From a checkpoint of a small transformer trained on Wikipedia: width 96, a variant of Adam for these matrices.
Each number is 128 + 24 x the weight over its row's rms, rounded and kept within 0 to 255. Layers, rows and columns count from 0. Numbers have three digits each. The size before them is the row's rms in percent of the matrix's.

# layer 4 MLP up, 384x96, rms 0.06, rows 75-215, columns 0-47
152:091162143183098136113123174108114119100091135089140105169134140146130142156109097111132123151117144157114126094116120127125131122163115121172119
020:120167118089106123091145115144115086107151125149107139123130113151137105115094141099148137130116171107137126159115166115113073098171132188125112
020:149152114192158156136171105136164150137125112155144153112141114144127147123136108153120113140157097096113136083073119110097157152086156087147122
027:085111112088130128098124104127133108121131100155097128097133085091104114125130098122112106109107110084105128108096110072110087135098130111136124
019:105124157104105148148119127133122139148113125118151140174088157126094107131117134136113125136113158156163103162183144147130112087136113200107163
015:132087150134136125105107149125146114153126134100097112141148115112130142126162094153116085128121087134119146121158099097138149155076191046126157
020:103096164127106151130106106121101134144104120117126121144106173116077124133164142150110141118120135183139121115174102133147152098127115196117187
017:108169117112103133121152140126109121115121119158178150124128134130118092127103139130113144124121181117144121132145156144105096086156101218111135
014:098203137117118148134122122136139107124093114155180151136115084104075134136145102152112103139134151098114130134095128113144153109092129058115140
018:111107121133131118146100141109140114131137112140110123103132086086122127132144082140112087118114100106097129106102102081137118138066137047138111
017:157084127129150138120114159119137151135157148126093101132175170124139157124131123068121140139146122157163155105141101099147122147126139154127130
016:105110141151182158152101141135153140133164118154138174109141168085088127144137128100113149133141152154111115131147116127130122133113132179129125
185:106122146122134140110131112153107127129110149094179125131154140159127115104098128145151143128148120122156120126076080119153084124131135178130122
019:122154121141141142131149109196164119121138107147120163116138071134155152131139114149163104157146130093106153139075139090145155180105177064157152
295:129120111093130131092133106105139119134125145115123125129145091089140130118094103157085086131135147115133129126105072153147171165147113176139128
027:122154131150133127163117175139132128135138157142157142144135152165148114137132147117140165129145167155138125166173148169139115120162119203130118
017:129123114145144103146107184069101153126112163097145111150124186105129128122137140097151165133114085168125142116177111173113143105119108138103109
013:124107114065121145064108107143131118091183113164123139090112109124151107136109145147131157157118152091159123122116107091151122119119081144125178
021:120091109118121101123107117080129118121106130097120097128113111115131124120119089102114076109109072107107117124111123107130107122111117050119080
014:120136150143132132147113103131102107119125092120105125112125053127148135118144122174141090141113116112104116087101098125115154109108172065131129
020:115127135177171143205124169170154144163104133156160169128146153107121139153152119145120110115140143149097138135145134141116122174105145148147127
022:155132122177114132128155112110145141131119125120126101101142108142165153121156124159134118150148081111115137070120107117110180147111159063146128
212:123107161113136154127127105115139124138135155137111093138147139117101113082133103095107122166156119165112151096125086152092120149142116121115130
020:102093148134115130135076144183132101126150113113099137130110096107126118148145112141152123129100135142110120181148158107150085141118160148129130
017:127195140164136161178149142137149141142103137158175163129145124118096134137158128164111127151161160141115114117128128170132189111103126135127147
219:102148152099108158127123102134123165141132151128161129096133107099112150136110098097111145146128176070148134153125136119116147088100177107150151
015:105169134217163150176133143148145140142119116170173182124141135145127140146149129145103128136156138129090132133149125135107156148094140147134136
020:072116134121127135165091133080118127142088120141142128130152151055075123133140118107088105105120124144109116106174092138103115105106107166116113
251:153081102113108110114112107133169143113103119091107176146072126119132139138116122137116098167162114130137131097132107125167097138145136180133113
020:093150135101102123156089137169154111119091126133086127097097072105104109140150087151168119118115126125088119122123120111143139139106159102139130
015:145158157157085156139154088136132144130109118134134121121103148152140150127152160174148175149161147136157137078143107127140170109159142177140173
264:143125129127112131153112093109137164095118123089113159144129127079139161120124128126075111165170122131140148144150124144176145149172112120158111
020:148096144134177150147094145166162130139185115134092118115168166085132170134144103075124127119134112153123139134126121088152124168087171098143112
016:144132113168172135157151128123146138121153139159133121087176101135165145140139113131130134135148123116106145104069110116140154177101145044141125
027:142126129132149138140114164180166116141161141147095143124136105133159141146136122122173147131132158126131141168114152105156102173142171163166130
253:118127156125079133138088145113101122121113151116093145118090128102131159151134119089164139160106142157163106130132099141132144175137104146190099
018:097163144130156149182101161143139131124109128129162156116124128080085112149128116145142156114114149155116109148137138161138156139116120124120123
022:124143159186124150184138089131124149139106118119148139117102132092088113138155137177139141135136144157103087107132129163138196108116118126122140
243:115131097141143136128119120139167113157142143116156134097103101139141146156127093124069142126183140155129102132127112141131163149125107163150116
020:119115120082131101113099133081112101114110130113090088121135105093128125116105113087125093115096094126114127097140090126106103118115129106108114
230:096106168095173157105159112098133117118106085135110170132088131165121157140099140140123130172136138201145128141119099129138122158141125127139143
018:134123162123162165130111100160129123128133127128128134114139177120090153145110146071123176106126158182152129128155118133126130136148129206126145
020:127126145145092147157136130159147139148114145146124134131147148132150152125172148140118142139155154165130138096189106111127161130141146199147175
017:101135119120155126137124147184146118143127119164112131128164099091122137137129095107113082100129121103083145152102153080111076169102157111146120
024:133111127142150126130118130138142124139124123121101129131129115105128149133141101122110092146120074126100150116122102143130132173088154041136141
018:103129108096093094119098190122116103105133142133124132138106136107113090126118118094127154120099149117116129168163132132132072094151093193108082
026:144157131147121121148151172199139127136139149158132149133140106144159130147133143134163144145134174102134149174128170124131096149165146177151134
305:086160132106136126110120127153161133125129149130104095124147125144143143126094118155078133155113124125143119125140117134123074137117143099097128
299:145140107103135173121127087129110154149130117155154149116156103086128135115112116131088082143130126145132124137083108147192175111149169178134167
019:136124106089117116087125106148109104101182097133107116101125119180176124122102159100142176139130137092139126136101139105107060129162132152133134
020:099142129145172139137108122105142136127116103146145142142144135091101145126137105117073094113134101127117127091134089126117145135072135080121132
013:122188116101138139139160135060139154116087148138158141135116116152147132108115128102135119155144145129158124132104127178115117090159098138113150
017:101145119173156144134140152186142142129135138181113153113139100122136134139157118148132144128144113087085163120118115089121113187093165114146162
170:127138150097115160108138138108129110139148109120105205156132124119104137136127108081176112149092157121147071160105137151154154141134147112133123
017:117070158123097134149101121211134111131153120086071107131100120099109142138161130125157131134101129152125115143157132082162106131116160123144116
023:121127116135172134143124153133163142118165125182110169147171173129105144121150111098098143141133147105119140107155118115122127127099159185127093
019:136113116149123100129132134078105128115112132089142105144124149121138137112102113075095080121110094118122127132101134151107088094139094074099086
013:114154102133147137167160158087163169123103155147162136126156121151174149116110133078101124159159142115134119089121126148130118089133101190116126
024:120125148204130145209122123132124177144110135118154154122120153099104125140163125168141148135147134170092120114142106154143210135110109126124143
017:118159130090144154099161136145143127120158146154144146141140155164113123124119159097097153130157165147159130135145149142141114135130132184116169
020:107167132146149130182114140089119144136133136161162126139127146114113127130128124071092153123133159158116104119157116175106122081138094173099110
279:122175148125113131128121124125096129126141168150153140106143135131136126160090097132110103135164112131091097134183114151148122136148117109125161
019:134157108127116138077161103137100124109140109139145154115097120173145099124088156150152183121145133093140124127083159119105114107154091179127139
020:143105159131139162140121131156128124128178117119087136141144172123128138127138155105134172130134148172159130132164151110165143139147163199136140
224:100087128134094155137149096091112104112111102119123169167114107115106171138102109149159095117097115149151150156095151152177127114176162108160177
194:100103122141133140155118100148115136142110105176171134126118124146124114135108127124114112171155080117130104132117104171167111098134114110174127
023:094088138110098140118102108129106109121137099120091135107117129092086099126140127139117117114107115139111110111136115100112108103111121173115146
022:128153122128131122131127112104103152113128134128139109133095127127098122115107132099109125128113096123111101127101095163104140081092066096094105
020:089126136148151137149098159192154123127138114164136176137158111092123137144143105133106125128124172109112157149153117084131114144098164158140142
021:128167113187125132174157145165155158130130140182153180130127118147140120129154120169144125143157165091100141120090148111137129134107134112141097
015:105111116114154133139115188151144123123157132146139172127164171133122142137120122066106144138127163139118154152154121123110082143107122185119122
018:122120140174176159185119124124157169136127119139150156129146144070119152138159104140122136130146105133120124097116108114142185143076134059142108
286:126161156128131150094141120102092121140144119121093190112117116169171103188161113097149129124114136127132085099135120128149114132123139129146142
013:093149143134130154163136098146141129114129079132155149101141120121125144120145109128083129141140140113106135106105105090134152148099135080134151
014:106147143159176152163146150164142127145167123150143182111169128118109135152142114127135127143138176148108134145138129137125165138088148144137119
019:155110151126161138149097151083117135151115141077139094142152175097114156137139129097132137122115107190168114115186099173146160125124152129120115
017:119115131105116140164138173091124149128130156121132137139154181132125110119137149122122165123136150185157115122166156160139103116149119211113158
018:077171132105111128133114117107117125132102126167148134143127129091085120130141124113098116147125164131107138112181108131107129093119120182108170
279:004115159129134142157133160110129154068103116098121149151114153121106130129120121133133141132111175137138128140129116140100101142116118106185144
015:160170107122145134120165151064153141138104159128151113152150120148153148120119113104124115145145119107153147111118120160133139145112127070132146
016:113113143123174144128115142136128139138105110125168160122133158092096132132094128123078124088107082108134135119100127106113129146104123078117095
254:140145110110124167135128108150140161146107119156143148128125120114126145128097133133067122172154132129139100136115098146166183135128154163124147
063:155066155108094165123135139139122118124155096093128175163080127151158125138114148190152139159124135150168100152129134116124129131105124094125113
014:135106109159110079148121188087116121141126157124125121147142098157159102121144095129116086133113082120091131167136107159114113121115124094108096
019:169083122152140117163113144100117153132132152089127098130117162145162136135121135119173129135112084159134120148127145163141146146149107099123114
021:101126141105108147145131106156119106125127109136104155108120101113090106135144135137153144115127171136119099124126131115125112099141135197135115
019:154104137118100129137163067121106146123119111092134142120105158132115127122123153155135101150136109135131087109077149161127159086140085112119109
020:096124129112185131179101149118154151141093154142134119140158145064094153145144096081112109094127106159121118095143103139135136140092134106121073
024:131112158131110158129138122196126120140141126128117173146113139132115128142143151163153152153135186151144140158174144124153149134139151207143189
020:121130129110092148184132150094148152134097145134142129129144169128111125120157131139111149130154161157147115086174132134137157105140123198129132
305:065128110077136134156120134125140151095110121102148158134108124098157139146085108106065125158143142166145126148106132153150142144137117146139134
018:090109147105108151127128122146112127134140120147112161157127151130087117121127139113088115120115151148141131136150122106115084104111124215109180
019:114132158107145163120113104192145118160154121168125144136138148122110142140138135109116131111143163144149148135170122099127116162114173178151184
026:115117119129132132095144090115140126120123090128125138109119116100115127118123110151091102131128086086109133077098107086103147136078135069130129
023:154107152099112151134123113165134106143155122109097117129122134143133132138133145126178151139133166145164121156153139127158131116167166185153139
018:150104118109166150092129141161163125128184122197091159121139151126129123134105120097120150120140140095139165145116129072130104179094124154146143
016:114111133110110120136095129122134107115100126085101119113084089103082109136152084144156102125089117130090097131122113140136139122112133057136089
273:141132155113102139097095122107109148139106096169159136101104113097130128156125140098115125170157129181162103117132122137129119130180131163130133
015:099119133135117109167108172179135115117143139145127180144116094095108110142136108142139078147097151084082128194125160095131104114101122100124102
016:123171108129156111065138148158107126135167124167159149115117106167160097137099152144145170113139133085139145162112134144095084150144123170134150
016:103111123099163120116108093106134098122092131117088120103175101153129166115140103082127090126110102137099139098122084107108139133108175087111124
018:147077134134086130147123113086131158124085152080099101136109160157122135112135113135123115135138091147146111089125106133143168105143104133117136
013:123140147163116130119123106133096124134091102100139089102054127092098092142115127180124146091122082142123084128124131167112131128133090119117124
171:156112126132130166151150059119077133134113111143169157135137095144140107129101098142131143155125129169149108114111134160169115136114102150149161
023:155102121115113145105142088164148118115132094109092135106112077133112147127123100130142113133139101088136118115047125072123116135110146076146100
026:123127141115114134175120130138103127126128126123115143122111121105081094140138146137170177119115151149130095158134130139147135096147096169118101
020:121092147111136140143110122136154117148112128114102119132165114078092161125148095094099078130110115156140118109154094106130129133090171098126109
017:114141128110155122150104181078146146135139156143168133147138185126138118120100120064099118135122157158143117159158136168120108105136090162107120
020:112107141134163121172066192145144128146133149142135153159151139081121126150135105119138088122098131152128140191160149132155112158109147128134119
158:133126150096086164103147135123142143149131130127072185151108151115117137150135155132145091152098131133121094148081121141115094139146156130150115
245:046134186140116102144126131144125123104110130124116095079094123159156134140104133117141133097164148152140145156156139169145103139095131141133136
023:105157120110138134133135153124136137120139140183147150139135167131115110126102135094105165115135181115118135130160122125113112108132094222116134
026:140158144149163142203118160128165137152103160133138128133170136123137159139151113113140113144132151174136132128160123163151169150129172126142131
016:116152158181156172130141095143134141140121114126138154148148138133122156122162136165116134145157145158148145092163125124140177145128168153134198
024:142158117194154135188163164129139158133153142157172159127175167142168132126130135121115142134145174119127139122104146145128137123135132135135100
087:124122115133147076165125138131134144143109157155153113117112159079132138135139093104135105099133104076088172137096143086162128130143126154146111
015:139149098154132108149171126114142155125117148181160156104121110139124110132093106083118118141126136064093120143073137113103118114126095106117060
027:161050121131127157100139143157145123114158120104103168139139132154173159128138117149146125163140130090153141138100139076130123158120137129145111
019:144111156160163131157106159130139135156122174092104130159167153127138158136162123124169095153123130188131151152176125164148157146137177125137155
085:121116124130107159080139103113100124117160121138166166121057156117163102124112135158157142157104117119126121097126145108130127111115106116126129
018:117111107088102105083141099099122121093110122125112141130079095124128100123086119138129102122115113073126116148077147099117110090138093104110097
015:118164140096153124179127117103149121138109133135142119142165138102082163126132121064115106125143150175140100123124127163111128086128151137116068
019:083149134130165147133111148149139111142135121165145165129163100084117134134134118125104142128119156132131133134195110107105115125103156195132142
031:161095104114122150100148146168160096120181122142115162124138140150175143123127119116146146153139154077154142145099156075129070153140160139162115
025:148090151156124157148129083166146150136123104105113152112131123115122162143165124178161155150155125126132143119093122088166205168109167077153156
013:110168137115144136122103094079139113127084125132136144139156125104110126110122145112102081154111125156154101129176118148085139083133144188117148
021:130093127166106113146133102102099144123079134092149112114094133112109125127114125132106126106123093136089112118106104149110158109129063096097117
035:077157125142160096185098150153131148118105148165117128132176120074108131132157093070119102119110157142089148131140120130140106129114145128103120
015:126146148110146147159141073157129119130117102136134126134159076119115174143145125127115104123142127126145122110080141098133126133124193101125146
017:162088121151115136117136159163147142144129152106122125106110102127138121157131117190155172144133106130128139139124126137170150195114128098154175
299:065136136120109151132106135094105158094134142134144176122122131106142141153116092094095119150133134130137100149100122161137124133150147143156151
014:127150119154126113131147135125093152114147123168150163143116172153132123114116163132084122143139134125121135133128099158088151096106072158080142
019:097180132149128141161136152157134145133100146148192160143118149103115114147141136158119127139138170138125131137156170164141144133143122168119169
017:093144132166182134176093178105135146146123132168149137136149143068101140157151111115107136114124108147106139107183086131112125161090133138122128
018:146202120151151127172152163119109142128126131151183143140126134148125103131108147136128167123130129121129122167112148184115151110139093141107085
018:139115135130093137140137127116103156109122134123156145127116188131083108118131158134088163139132141145139116100140117154130175077127067175087139
021:118168111159147123163142191118138152133148142166165160154154164133141114121129127117093156128148164114118137118144141150120111112118125167115108
017:156092105154168124130126167088159162134119170110130115145149150148158144134132095106136137151145087126133146118125111139142149160113127079134093
023:136152118166158128145136194104161158146140158153183156149155173133148137134128125118125128132158160134143139154148145156129139132126116164139121
132:102151108165119132105127125130134128133124129136159100115048171136126120147136103098145133148146167092105130081113182135128089100153149076139133
019:093135136119127124174118132096110144111124149129144126161159189112111128113139143083085129125130170166123117100169139161131138078141122180088114
# layer 4 MLP down (transposed), 384x96, rms 0.0413, rows 75-215, columns 0-47
156:078112110105145096152115111151154146133151103158151152077127124109116142102131180156165155097153160151108138165125126141151137118066130144088129
021:140113152128142154160127141110126182173111112129125133134158152097130153148156097154118098131135104127149140092185110149153157161102148088153144
021:097131150135134108101103116113103099115120173108125126138098123131137081122115146135100147145119169147142137179142158129157120115190127149123131
019:144121153147129112122107128086127121130104161088145123137089121139122093148116141147102119152111095115133111116124142144156113111168136106105089
022:157140098126150117123166138123123116113120104139111118091154129124165152149140116124175132125142119128127162107112081119131137137106146115150105
018:093144087138132145118166095137139099095148166142158115125093129130113075118101142118154159139138135101115108129071154122108076117147112161121125
021:129151070120147122117165140126142108089133135116119102103119122125162144117091102102142114124136099108113131128104142110089112142112133115128060
016:144114156130134160134114128116116144143124108099071112131125119097142182145146102108145093145116102143137155114158105118158180154105180069160116
014:127122129146156146097122129089124153119134177133081130113115143131147110118130159136147169137134114151123135141122129100129126130185162161147145
016:102127138136137116104130090105137098109122166103151139146103124142105072117113172119098169140116114116125106133091160127118085102182134157102140
017:152180124160109093156128099153138121109129098103142134127103109156137125104131121189132129121134127157098126132128146167120125152121066130140121
018:109148137149093081134183108109131103114107138114127097128105096157185126136119135165117110135120082109132138107115139153130102130140146121145103
162:134128127147124098157140156164141103147134068153112123111085107101134175158159118117083105105103125129125151135156174119120144110106141118113118
021:111104133132141122131100140074114145165113176130124134131100153123088091148135146141092142126108140121137105132149112135132115076178098170122123
198:171142141087114121179105117158093130093132124157145140172128175121121127105169150137108140119106081139152147109132163148093102138154097114134132
020:168119159133123143133155118127137143135134072135128121137144131098142174148136126151134102128106107125140137090111113133134161157097169077154167
020:150113125132103147137153075195177110112146088161118125124131096145140166102109129113126109128158177132106118122092140124119133154115115133155143
014:124141168156119136178160152128110133186081148063144099149141122113114153157142109098100131102127121153112130139151133103124137091147167117121075
016:115123125109108138112119094132118103114140106153140136132123119100099074127100149139151164112128166114119121129083110136102119124129090161122182
017:094126118124153118099153145131147136133131225128151145149130165129081091133126148111119171152141140122143149174128160117135106123157151162116150
020:122128152127142108086160112107169097121149122133125106139105093145149110130121164147136137156104121128158121114091145149145134124160166136133137
024:078122113129128133120095124137128085123136154124137126155103128118092100109095133104092151117121170144127127176108164107135114118147107155111135
174:109126103128103144113127155133150156117144131149137140150128087128117148159109145182124137057109136114104117136115128111124137134134153104139101
022:116136106110145136145188131080131126147131141144145135134134133123123134146123147116127122119134110085135120081106098151104118106118137111123144
014:107115125147148118074094116097121101111142150134116118124102127143182124113129140109131159129116096117137145149113159088136110137163183141158117
218:077124138154139129144157155118153111152122121117136105152136123134106090117130132143125130114139130184098135113138099135097091135124129137129106
015:109104137143130109107122110093149099114134160130120102133103087112146070112118148141114145156083104112154129125092155117155111105167171125159130
019:154137137139133133094175120120159107091156125117130108119084099173166150135107131161144144163121095132128165132080156148138127179123160117145131
228:164160136134147128149118099094120133117131121130132110099127149127132108099110119118099151153133039133122129113137170158135113137082145093094164
020:111116122140176145083160124092123110161139149128156130158133148121126140156115165114087124133124107097135114126097139142111109126159146131112132
016:124153093120170130114118179134118099128134181097130135135141162130156140121104111113097133136122124125119144185147161122123145137142138135107088
219:101132159130155147121151165113137119098142089110117099123154150082095121102163140107107145145130107106136175104129189102103108148105151093137130
024:108158126142109078130163109096123127117097137114146151133107102174139075119117147204122133137131112115113127116121141174092093125157083156130132
017:101129171151106108112105109123130112136132151108131151162097136142101077104128166140092156136127131135130105171142156123138114085190133161128111
025:133144152124128116130152117086106147158118132122154141147139141139121127142140150156103113122121101102124103093139118189118126106127108110095147
301:056123085123166119140129120135149152122151103119136105128156147114122140100098144164139143113157145080089154144139143119097116100086164104097164
017:122110149132125128062169099112126124135116139137098123138115112165165157137132160115105114133134106096119131114107111129113107118150185130153116
022:087112080092144115096128159101122086096119150144122122142132127145150131129107127078102127118127115096136166156112121094108085123132177132127096
229:162112132101127139130146174124087105149107131116132138140099116077096065160128137147141135108103170130143113116167163106106099125144151117159125
013:099115125131096176136168064144156098093147111116139132149091162131109118117128131166076144140155144142126126124105140129109110138115124140134137
220:073164078119106114172122136110118142106156173117145102105164128111119131133152087124102116088126108076095127128138121149134130070136133106118126
018:136161120142118077119181142105126153115105128113088134114124117156178133134135129200139102154140091122120151120158116171117135146119111109130072
018:140157101138163154128147157123132086123164150092178091156107146115140151156089105145143134140113104136140152164103185147133148167138151122155110
019:142121146142133126128125115081152138134139127130140129124108103143125081140146158165143132147110108128161113091120116164148125127151133124133133
025:097124124139117112121134103115142115107122146133147113103091116133120072115101148150126155117112155109133091114089136101115103084150085182118122
020:154106156123134166158128094120143154150130081137126105121148112119139180128143118128150089112123105117123096071122121134136133153082144073140173
020:128108153111144155137113122081135130170126112124128121138152149097099137139143138130105110118119103134150108081153101155163159116100148075123157
211:099134141101126147110168155139134121165161100128122166102147083086144120163140126154078103084094086123136111141145137136119104136155147165078119
299:186144135100117103146102154140146102142148128155160147151134163115139120159133096102125148123148132107176116136125146143070124161108093100173147
017:128136172134119100183139160122128162181087154115139149123163129095093135137140109154109096131119131143151139127171114133157169090109102108110112
023:142133134159124138116142112123131109100131160109135135115070117152152088132123146168148172167121142138122144151108156126140120136186128162147132
015:168116141125098129113096120159110115123135085133110138154125161121139145134124122162126138131139164152139149142156110092146186127123131150147120
018:135118149150144128133125109111154095156125152085150105138102127126128091128129156134102128169101125129147082127117153141158124090185150117116084
193:083107114120180076158117132131112142127125123125151096112127131132125091133129135169040124119140143115093188090157123114133107122129108150122132
017:120154084115166114133154154081136109128098140153163146119151132146126122115109127142118123105143097085115121111111118154103093124114115128119142
027:145124159155105117133132075113099075131106147073149101107071086121154099118111118177124121129121096130125124126119164141148109139145118110166149
017:121115123108091116139107087151140134109138082170125132109138121124113091104118126169160166119150154144143133119130108107129142119102089177162170
015:171127154134090099109077093140106083142141088154139108179107148118150131121158132174157135125117118174151147147138150127130155143136115121158146
020:099114085103148109076139140125139071099136155144116099134123106167130146120105158078108114128127140111128134158088147109101077110143173129135107
018:177145140171117128163117123121117144134125104128116138140120157132189149132166108179158129150128117142138148131169123118160162140161134122161084
021:161113137137091117112139095122113102096121097109103112122122122139150107124112125179127129137124099144136161134118141114136127160123151115183137
298:170121125144129127103135160134145111126120117104091127103084145144123120093156140115136123105099148095141170107092118120111125138123145121147103
020:126113144109131113159096158132115156160101137115089121117167132096124177131159114072082082136116132145137120132180105118155154110116144081108105
021:126155091122127101150149112126096110124090143100145118114108118127137134114113081156129085119133096094099129113154116165093105157103105097134101
238:074140104135174069135114127144164118114173140156115099124149154127146107089147132096116098140117110088138139126150129110113146124100110137099114
204:096133109128152103092157138132114123113136160104101120162113134140134132105168138129098125056140097130124150158134119122097132152104159133119114
020:112162105118157102133172143108142112113111153106155108121113103126153161131109106100117098134129083087130138113114136119117102134121155099136080
022:130107137147109101134098135137128105110108084155118144125154125135154124118151132133078155141141166156144156131133125073155132128160151148163129
022:128112141136131141118155098063122101138127166096120087116078110139118100142123147146144122138103077123123103101105145153141106119149137093128139
021:117095152120162133100082109102107080143120140090128107134115131111107113126119135093071126134105119146134121139143142116151122099158176121126176
016:133126167154115104150127075098159124122118100120120102107093088121133120112126127175130081129113087125131096071099130143151126108130134105167121
019:121141127138129090094136128143123094118125169117136136128096113198152101115120175143119149142138149144103143173112145157121100128192136181123153
315:159133078122131101142109159139135147128134145157154105127136149104130141081105086150075125142136119118117132133123145138124145131123106142131148
017:113142133148147112123121146111126139127125208117135156131101121138125094130116146183160153142109107142138151159137145132136121098181141175149123
014:122106154161131089117133123091175151142100142162130135136111111162146114126143160151120121156141067118138132112124147132161068148141162126165122
022:134156104138108124109174107181146131093136124153116145128108110174157134114110128162156140126160160125097162147099131145089121163109097169140149
018:158164131135130126131152106176128103131144080128130111141108137123159193139123105119161078132126121116127141135134111119121159159099147111158088
019:160107118146139172139141125098156120100155136102112111115103126131153147146113119148152146152135089149134143120106150119145123168138162103168103
315:165144103124126101130125091132150140164165167156174098110129103107150135121148149134128097144148055132108150099148118111146150105107147140088106
017:143133165148112149138102085174134133119162105149130152147118156138149111131136145162170158140146174169129135164122151107135144134155113174124140
019:140153149146122099092165110159132141126122156113117127107118098163157115123155145147153146159129160157132134132144121171142157122167129162131140
216:167099168110132149129110146137158092107138127153155135164107158103099126161134119110123127144117107125142124137149167112101071133146101100133163
073:087169134112168084148130122119124118118118144169129109102196135123102131126140112060109138096140132109089154133134108122136126102143124152105161
016:111100144107125153129117086121142116116149081141157101137117121094079110130106144100140137118116171109146103094074148099122100103099134112141173
018:123150138117116113141152135186155136142150108171138154145170124140125150133137158122120137112154200123129135138128093147109142114115114172139149
024:125142126112164114114136156085129138135111147121133120137131138135142156141133118120105087129120071093143153127143122141129120145112160084114123
020:090151111102150105122094192152133121138127131165155137141172133142137140130128102101114159104133155132165178166164107102126143149115152153152144
024:165120128149100109083137099121123094091133082118118125121079100180162105110119155186116144147139131130103127138085130147111117144150119158154158
022:111146088112170113145155151082132139136116151115129108100144144128131174136131109090143097104127080099127118100126113125118107119107130094102082
019:139145123136145129088141115151091065127158114090126106142088126115142175137081104125151105116112086140110146170105159141115153174110154105145126
226:053141111098140148141124148119133151083167123133146139112122137080110139115116103106066109148119141155146156119103143126149115147117127137152122
021:153140102144151104142144125094137107103121117100133105096111131112167132135140106140157118154130097116140128101134125120150132144143152098149077
020:144147099144138111120173147077125126089105147082117127103100115123156115148111124184139127152122089124118140112113134152134122127151120106098067
024:084120125137130137133106113116110087114118179100125106129092113128116090123121123113116145142115142144135121165130164114144110109183127148120111
024:127157119114154106136152157105117170129095144136133151124166139136134156141132108144126106112151106107113140117145112159109119151083102112096127
021:115150160152124099160123095107109122126085127043149113116114093121143116128136134159106106148101098117105085091138133164138101094162128102108095
015:084114131122151133094150108107116118149126122164138133117145120131117122127105150084102132095135113068121114130083119103106083123119138148101156
239:213097092122129103121147118125152130133140159117115124144094166130141119131103091135070117151149032144125126112136134138123115139080141110146128
018:123112154130153152137140110089153125167130120150146109127147131135105129146159147123111155123133113126166125086122113128163106126147174128159181
017:137085157118102120145115121110130146133080109110089115113151120095119133126160135094079101160115133127138110088147116106168155075127128075097088
018:125115129143106133109155124108150132117157139145146127136073139111095047131102133194102135142134123112137125138100148133117082125132098155163128
018:101160079115135093114114125151098069123144094122160110128133141106137129114110118101130124097121147128112117162107135121089127131097102139121126
013:108127108120146108101145137134116116134114135132135157129180153138179145129157162073122167173140177098147147130152115117142159102137139148101086
168:088130129120140079138131163130146122113137153135094125141112147102088159147175127103128130117131094062118144147156107086112123119136147103102115
021:083160132125164076131099163085100134147098179140140157124140154147125092125131157145097141113125152126122139151170128161144121092149099162097164
026:146125125111135121120138142132142143124101135143123138139163128156153193123141118101102091122137126105117156111135117137112123142098173098125143
023:108137101140118108090144100091118097082121115121130116112071117149137065116096120178134153114124109101105142122084134136111087141129088140129135
020:162141154148093120123152090154126142114134074136120134138137106130157141146136130174164139136144117144134151102118109130141136150132143136180137
021:137126127124114139109199086119147122117141111124130115128099092135133128143117146134150140130129140103099122068082098161095118143138140125137184
166:050133107114186104140122103131109112107136098132167098122129120132121116089131098139077148127116119113112159090142111111168154113123100129111125
236:112127089128136164128124125127136110161194135123175154134157118121094109112116085145094119152117102109139106109106103117126168117110127111129155
025:163115154142110112128105091103111118123122085066105102117114103121144146128156111144123094145113074149131121111128136127159135145126158058142101
020:132125136145114128063161100121131114116157111136137149159073135147140085143106143205144163121135131122120146135089133149103105163137116164153155
015:146146080129133131115133162127120118099150209131123139108084152143162114128115118140176145166139118124110149168136140126108120129155116155133081
018:122120192141112123116099101145138111150117135112138129167107107147120106123147125164140128155135123166161129173155154148173150143156164137177187
107:131130124133095187112127119134134130118146091100131134141119088163142133119114158154116123164098130190173068114134117185117125145116142134140150
017:122097172145112106131056101098117122143115067128110113145158105119111105109168134159098145118116156172167131120140125116181141109144138092140174
026:099182144120140075164122112112105115169131156161161105124132114131089112117128139107138121091124119129113114148146127169139138090126107138101181
018:100115077101103125104163090123148111098150105158135112114085126125107105119083122126129123099150113086110110090082109121086082136084099157127129
088:109145132109134103172121133112148129139106128133064105164199117112111161113149101082092129092143107148119155162152091140119121099145135127128118
016:148128151124131164148114142132093155180130102128137110140185153131121154149181127100131143119140159147164134128181093128161143141124153118132174
018:132117127146105125089123117105121119083129087163115147137094141160156094116120127207091147130132103127125162122130115134137119188126121149181169
020:170120142151120149122177107096125115123132174109108101146084133144163125151128139166173124151131103131125162109100155157154124147138156084142138
031:102159173122144087151101111099086151168084146111146125123132106115106110127125117146121105098110092127120111121148116173139153093119095125087157
026:066147092126151106118134165109111093133116193138123124120110140151116111124110147112099114115124147117108111150150125161089086084145106171098115
014:124114123114113136074171152117095111108145132127116110115066129120152116152112073176146172132125113106123192104097116126154131187115126117156131
016:079133089110130119109123138129137090107154111159107109126162138153134122107139159094117138125128171148172131155119120100122137084114151146143123
040:176092131146122163086146101104147103145143123105133125123065111154126118142114150191137140141123109129140116110104148140132124153139133122187144
016:141138100123117118077128163098102105111126179115090149109080170136129066114113138171129158137116133142115156146166106152112132133143100152131121
019:105150135142152123148139133152142123166142151135136126152154151143146166136150173078152121105125164120127094142115143133109136054148133150077103
448:080133135113113157136107118111106155094127134142147162109119120115143142166121085085085109154132123132149111154111121149141131146149162143154149
016:131096139131132145151103123129159100112125115113143125122138118114129134111146114122097167158130143138156138121147167089173135122156175121198122
015:162092123121132156103115109107138115120163104124090115121105119129168168133139135103157135152125107133135128114124087100133165139131169115171092
019:160103129148106131115160077144169081085137124106109106124072090155161121100117160144110133169119132131102104116070163148128119118155147135137112
020:123072151116096119106093093140117130116093104115085134114137106106134133106148119111105115129105160126114121107134100092141131111114151098144149
019:096141126141145125133112120149136086123120117104123094122126112126162164114126092109148112119122124147123142155133140091124137152127178092172107
020:158101162154104132126103062139120093121119107102124104119098090132137128117143119133142107153110105156137114132115148112168144148137152108159148
018:120143153145089105139126084158121092135140084133142128136118099140107109104119152133134136103130183154107103151093143141110113100129091154122174
015:161116159139098132122096078153129131117144062156109115139120084150154148128150164140141136153140123157120137103105126136155145162131144112159177
137:101119149122165126166128111129101117144111119138097163161163078113109131126130146159116123116113129149143112172136072108141148148074097194107113
021:170126121142115155121132116144138099123151098133136116123098118142147137129123101159153133138138088140136149152134140118134126208120150118202139